Part of a small language model's weights: MLP 640 GELU.
Each number is 500 + 25 x the weight over its row's rms, rounded and kept within 0 to 999. Layers, rows and columns count from 0. Numbers have three digits each. The size before them is the row's rms in percent of the matrix's.

# layer 2 MLP down, 160x640, rms 0.157, rows 0-159, columns 480-511
095:527529517524509523504493507473558453492494520490483541482485502473526539461521543496521517482500
107:496519515486548483533506522492499520503495503527515501508518483476535544485516502507498510489573
101:514502554481479462457503511548500532474467523481489496481490525534474513511505527490518494468498
100:489450524522536484508504500457541486502533507491562507495509498492494506497455531530545530539444
100:469535486510487433466471494514505505548548499501495524491591533492501520549481516498433452509462
100:501472495521489503506529494542494560490536489464519479510513512537513562500518534517531517494491
102:545488473499540548473529508471440528452504524514512462487473516526499516531492488456501446532511
104:518480495486500504477506510493451503473526507510478505523485504478465530475514461518478501523475
107:467482499497509492487483495487463481517530484526511519493478485510521515507505477459480492487461
112:514480508434493495509506476513535503507526492497485493510481501482498526489493488438491556473502
102:515445511500536510497513512516463523493457527524484517512499498502516524493489480558479503491536
097:507541476474524488477486535443476529474496496472491512485481443490535505474473436486468481487522
095:496524516485488509453474467474496515537473480471483533496542524454517564492484506498489512486501
096:480467508456534489474456498525469442498511480515533482472451511494473517508478501499515523452502
100:484466452495501508486509495476505504551518501525441518515514519486453502530516518534507492475514
100:496479539542563486535508520473502494491506500521547527492526513473497565500495515506483467472478
098:492504484526527492487511478442473477473548541493503519487516529567492538516523504518531525488516
107:510486493499494540494484488522446511508484518509508490506529522424520468490506470502518494497537
109:522543522501501510521454488524484528531476483493535515482483496454497514490473511549505559461508
110:519466451480438513474542513475552482518512503518477515476484486500494470507448486509484508507496
093:537513508532513518537488501517538505514499482511532453487496493544466496504505504507465504524512
096:510544565465525521478527459470465420512507486535522509523501490514495490508508516486480451455496
085:483470497497507524466479495435500469523490522516486516499559509456466498471527457468489518450531
101:499541504502494514487524488521474507453528549538471465497466518516543553492488540530502492518582
100:529539463481490486497483491481479490503511522481508541521500492507468508499516548550534453463407
098:482503533513507506501505476466488470502484502524465498458514509468515538513513482506541507539595
094:461565475505469485477512537555475541498490510477481528472604475458499509502455487464515495547458
096:532510474487461505474485508484446542501488491552439487493549485525540510493493494474517535491502
101:551499511510523507475508500431492524507514487461517515544466486491483485533493520501536482469491
095:524503501519500522462512526531503502468548479511490473575565502480497516517493518521485457483522
094:513422516439469536509496478553519504508499534476509474519504498515485509485486516536515522538530
096:510475540489481511498506469504541493507517506484469498478552506521526511527507477506534490518499
107:477494488468449499454554497485522492497502524510519488492524514502473523460483486497452479499433
091:507506485502461495510480510569501522475506490504506552540498468492474493514527463542533519527483
098:512544488503467502518473533502506497513458490494476545552501521503499529488498499541479484463553
085:466500508536504529509486498487533495488518482442476506489533478444491506505483524515499513519561
104:471508506542503506504493532470494477472513497508572535510489497509485553500505500499574513486465
098:523492487463513488504500484535543524498531494500514584465506480531506537479513502488498517469517
096:474526486481495505462468540527466472485506474534496544480524514527537495463500498533491533497510
108:473505492530502469447551458495451463474471495476500508502538541480487493489517500516465524477526
104:458532509435449486496526477513553482477444522464472507512481507531532482491471437503495461490448
096:524499475521513494511512491544490515547526550497503482558510527452523445467486489518497481508507
095:490511491434520529480502486465511463537513507512518489492551496479510516466503534537541483475555
090:490534510493514475520523487551467488491514523474494505502499490462484514479501479485502555471514
092:497566485497529489546451502453507462499472528483505510494479543539506485497507463475541498493503
103:567530488522474450517492468503542523521533488479468475543522482513478480490508501501557473479455
092:551477495451462503450518475486471460484520532548514524524532493505495470478483459517510476531513
096:544507522477503519511464514497569562520498509602490532475458514460527539525540515547504534477522
106:523508528492512497481493493481510526465480498464523495470502500465509555541473520542509540499539
103:471523550513542512484492526458430488448492491483493465469452496517510504492479526444455497482521
095:565487474580470503493521514482511508515503509434509491559505509515514511500486507488497503494489
098:498597483535522518561455468509445509523509486510476456484494514537472485518534537509497474412498
105:516517524505516482497521481526463460511523518485502482523461485504459539496461511501588469451525
099:548512483524497519518494488524560510457511534512504519525519466454501454493480455490535493554572
110:486520503519484501477521471515487471524542506473511496507562497511489475510473499461497485450489
099:500531534550500488484477506518530503508469471542511534484467504566513473484475486477461498515517
098:512483509482514516530484567502544521507463521470501479479519530502514573502514491480507485498466
092:501500562467509503498496507494518452498493485504507498490492500480481462450524481475501509518575
092:515489482487506523522492493476595509477512516537539536439496477502465476479517522512482489487511
095:538434515478542505509493491511538460542502471490508511495494501466489488504495532465510428502415
096:512512520510510503515469526509483459508497479460539482498497534496545505517536478515491474500473
108:505553546517507522509520501531572493550500522473508543492467485473500516517509490512491531482548
102:465507446486485496517518502545494506481503501474507495503489518505498524495469513518525512487441
101:540494488488502528484472524496481482513470506463559515548497487502542508498484492536512489480471
098:503499479522544468481441512519533436490532499480532472489518532470505483497497462554528517502515
103:476493509520510513541491507513510474508504481531513485517545509564439501487501477496475536464514
097:494525487492538487503526499555539510480499496533501513519500515498523499514512517495497530468520
088:501500479500498517471507488483483563497514494502534486509500488493482463468484505493522481507508
101:541493509455524488486484491460446499499526495487507526490507515490487489515543505526505514532493
091:509519494446505507520482505487478496501520497508482543524498486496485528528483552508520507467505
102:504463454500506509517479488462496480483542476510485533505452503467522516497512554476527519496514
088:454489481479476468548516532475540456503522506544502477462532507517505530492539517500484516506512
098:525497467522509538511522457506509521528503505541479526501532499518473462497529498500513504524501
098:488509526427492487463506498501556519524533531528492518484530499550494493496500501489506500530479
100:525477468536491505531492482510509497516486512489492485485489548473506487484533529509514505496506
102:523540482510532511525462498454503470552479526495537476524483505521492506503503469526518511451479
111:527485495431507495473536498423497514502499500456487490506537516490505517462472538502534461494507
106:509501471502498499501524512511476489500499503509503470513528484459492464488480452500451503518494
099:451516548453506494481474488497472484480463474506496516490589487525485450503487487480517478462530
097:501470521482469520477522488494555421447498511493448496517559518446466452485515534464476502490465
099:458484498538506491519503493548490538489441493514506484472460522501460491490467530501479482515483
091:474528508500475520480484516492508526485494488507563504489502520504515502509484508501466505502496
100:522504528517491534515521512542522543518508520493520484516526458488469479489515497476514511505524
113:534483472500512525505478524492510460509525493550520511478502454438460504513513581487512494547504
091:488492492531473531455519490484510530488488503525490452515483489463495520527522510480519523475494
109:522476510492532495441535486491477474552481512508505465504566516539496480452500482494456512509512
103:546533501503534523445495478474443484489489492496537456448511517475482506463533464474469509443568
108:486473515437522479498497522507475519499511507467547521486501501467495500498527480510522514537458
095:485497494481496543507519506522483536533512510465466514516511496530493546503494484526491497443563
105:536515482499476530537498504513565533524527496519483520525491498499480453512501514481486476550469
109:524501482506492502529469522527548444509548491474501541532526486512472500538495503495505509492428
102:486515541479504516464487519481494538491474481535482514467478506547477539490529469505531505478594
089:484571482511503460524520481512515553505487516498521532490542508494533506499565477502505497440549
100:501523549533510523475481538479514481462532507430504479488526491500465467538493506486500510475482
097:509471502517495499490486514489497508473511481520509484441528477487486512519486508500471523513548
100:515465492508519486490524505438491513512510518568513549518526503526504515474512517537500474511530
098:472526502440457519481535509517535481512465536464499527524545519461525499502506473464476490467511
093:515528544488502461499499473550493461505499536522488493514523482474516521477508478439529496496489
096:584527499528512520509468530487518476507463478455478525478499476490530475496514509513497529498518
097:524544538531518512493517535529555523491530462506515538481503484469506484487480513503531490485569
115:474450503505518535541499496493478500504520495501497466480412473513496462502489496537490532526515
104:495472520456503477513473497488513468477499459427540486504510521425491482549533520516490498463492
100:480531510513484483488513484421554553487495536460536530490506491479531489526474491476529476530488
114:506491518535505527509507492528496490501469556467465485505505510513513485461501498499491491494522
096:504528475506530525500522512493527475513500528522495485534464561519504500506502508533487500525456
091:495527477514510532457505496510490513513467553443514500476485471482486546447503508480513484465524
100:511506499468514508528500496503542523499503495490518559496483485479469511525488493520477500509519
096:526496495514468497533507515526480464500508522515504525495481465497470490528476458476440533502440
116:509498508482523484553487504512510473491539522533484528493461489440506511552524488544505500506461
103:479530508475498469484528522514514471508494513507511483499514519480502569513480459504521492481507
107:547470474490531502504474528501533507484499480484520515530525498490528478515504508457496505481520
117:514523510529526480505528478521508470490504504524516527493512505464491484477511482462522520513439
102:470509564529468504507517472510505499507514496518493476495511497489492543488519466509527492523482
098:516511513522487529487497554534472474506503522475513494478492487487483503524537518484510496514487
097:505466483567552495483501495481519495515498513503517521483512511522466542515521496503518496515497
104:547486479480494497492496519479504500497456464517511468491488508473505521511473490503494497497504
091:516535467472493537469522508495553495511514514494510468515489512527510464551519494512542529460457
104:507429518519512519503449479510505473525481524491486507466512480477515490531489485502487534511522
105:474487463467526469448511494480515512514480504537481497501490510466523537495462454500506493466490
095:557487500465461530452517535503494509434511485561476495476497484542488507522516489471462528529530
091:513471540518533490516507471495505482502457476481536494486504481505499520474487519506467508482550
093:476537534518503494521521488487493492523518507516494472500515505521437433490488517509533508490492
098:481511533540443514492483521523551508498464513481510525526488486514496453481502509501498500496468
099:508524465478495526474523535566531479493495513470440514490541489469507467494505502448497540526492
105:485531531510501483523511539468539500526486482495489492501520528488513513551545488554533484475470
094:513482521498562509495508548481501530478501529497479477481499497499499492504479505519511527469486
106:573486518506502491486461494534495461515457512497457491531455499498516519517474497497538470467496
109:540503499515491474491460512496479503476486504557517507493493476493508527483491488488540500474520
094:488459502502479508474506524481551485565512516494479480533518466481497515506517507509514511460395
108:512478505553531495506496539534530465537493473461500495503504539528510541491473527491487531500511
099:507538478481500543546512499518509512521484518502462500542484508464500505510526493525526507502531
099:499504522517507533472515480542440501532508490522479474488547531538469476468513492447503487513441
096:520455482479468489498523505503499430475512499432488512511503526498503523483492483534494497518463
114:495452499489505527496469507539506501491556453533559514510497470451541455471490536523470510488476
103:478460498498534501463522507538521477517526483438491503494513551481514506491511486535520528524446
092:476489517562474531496481505484486522473469476504518492505499525552504496521543498536495535509560
093:497524492513496517495498522533539476493512514509516502522467487464523474466489483515495477540539
084:464525492490494515523512520498525523476479507508520527460464517524500513486497536471494535440540
113:517481474523493499504510490495505544491530514542531507494572513462507495472473450480510494521489
103:496483508538524444504518470521451531528514506430510487507557495580491479523436548534509477504504
105:468454463544519526523508523535488491467515504492497489503530505525543506558466504495483476528462
101:469506502467505502486470474510461464473517502492506534493448481515486472484518492547483496519504
101:539483473519499474498488507528479436502479510517507485457489478476485483523507497481510511536421
105:527493504492482499473505488479488530472442481466478524470496512498529507509518506506471485501561
092:513472493527469491519483483483518476525507522515536469503507490505498505486511542503488447462455
087:533503457498498514493522549501523505519519543570486506502519517502559509550478492459508464451538
123:488506502481472504460515462513440499520493493539482511525553518469527518494443473470489483468483
108:498498507504513490532512518502495445497514496524485532484483482436442516518472518494487508470512
090:493504497522522448492500488512455519526526519483491484508515503505484522505502512489492497481522
100:516527565511455524475508502468522478523494527471497506485481466473466501508526494551514477511484
103:527506475519526487493524520477452511480517497470504522509538519489535532496515515510507492510476
094:488486504491525505496495513479517488477498506489463498489500490509507584495517537530481502477517
101:504498530476485489511487519452499552503475491499535541517511494515503540527507484497516520446496
108:500545482467493511515506542552485512503480527479453462516526498514503498507521513526528506515491
094:526547509541482507483509485475503522501544481473490496514482507472456460497497566508488517547444
103:475489523490498521569515516515465523494508498481546464490536503485485460520537470497514535481486
093:516462487545507477496489492482487492467478502516522517521533544470518491450464513504474521474452
094:540462545507528478487505522469495553491547495496541519564477505511466518504493496506472498520550
101:541519455453478513537453507564518488543534473510506594463517497472513489550479444483449466548484
100:503500513503462495476543506514516501424520507471490498497494519507544528476490518485514510490548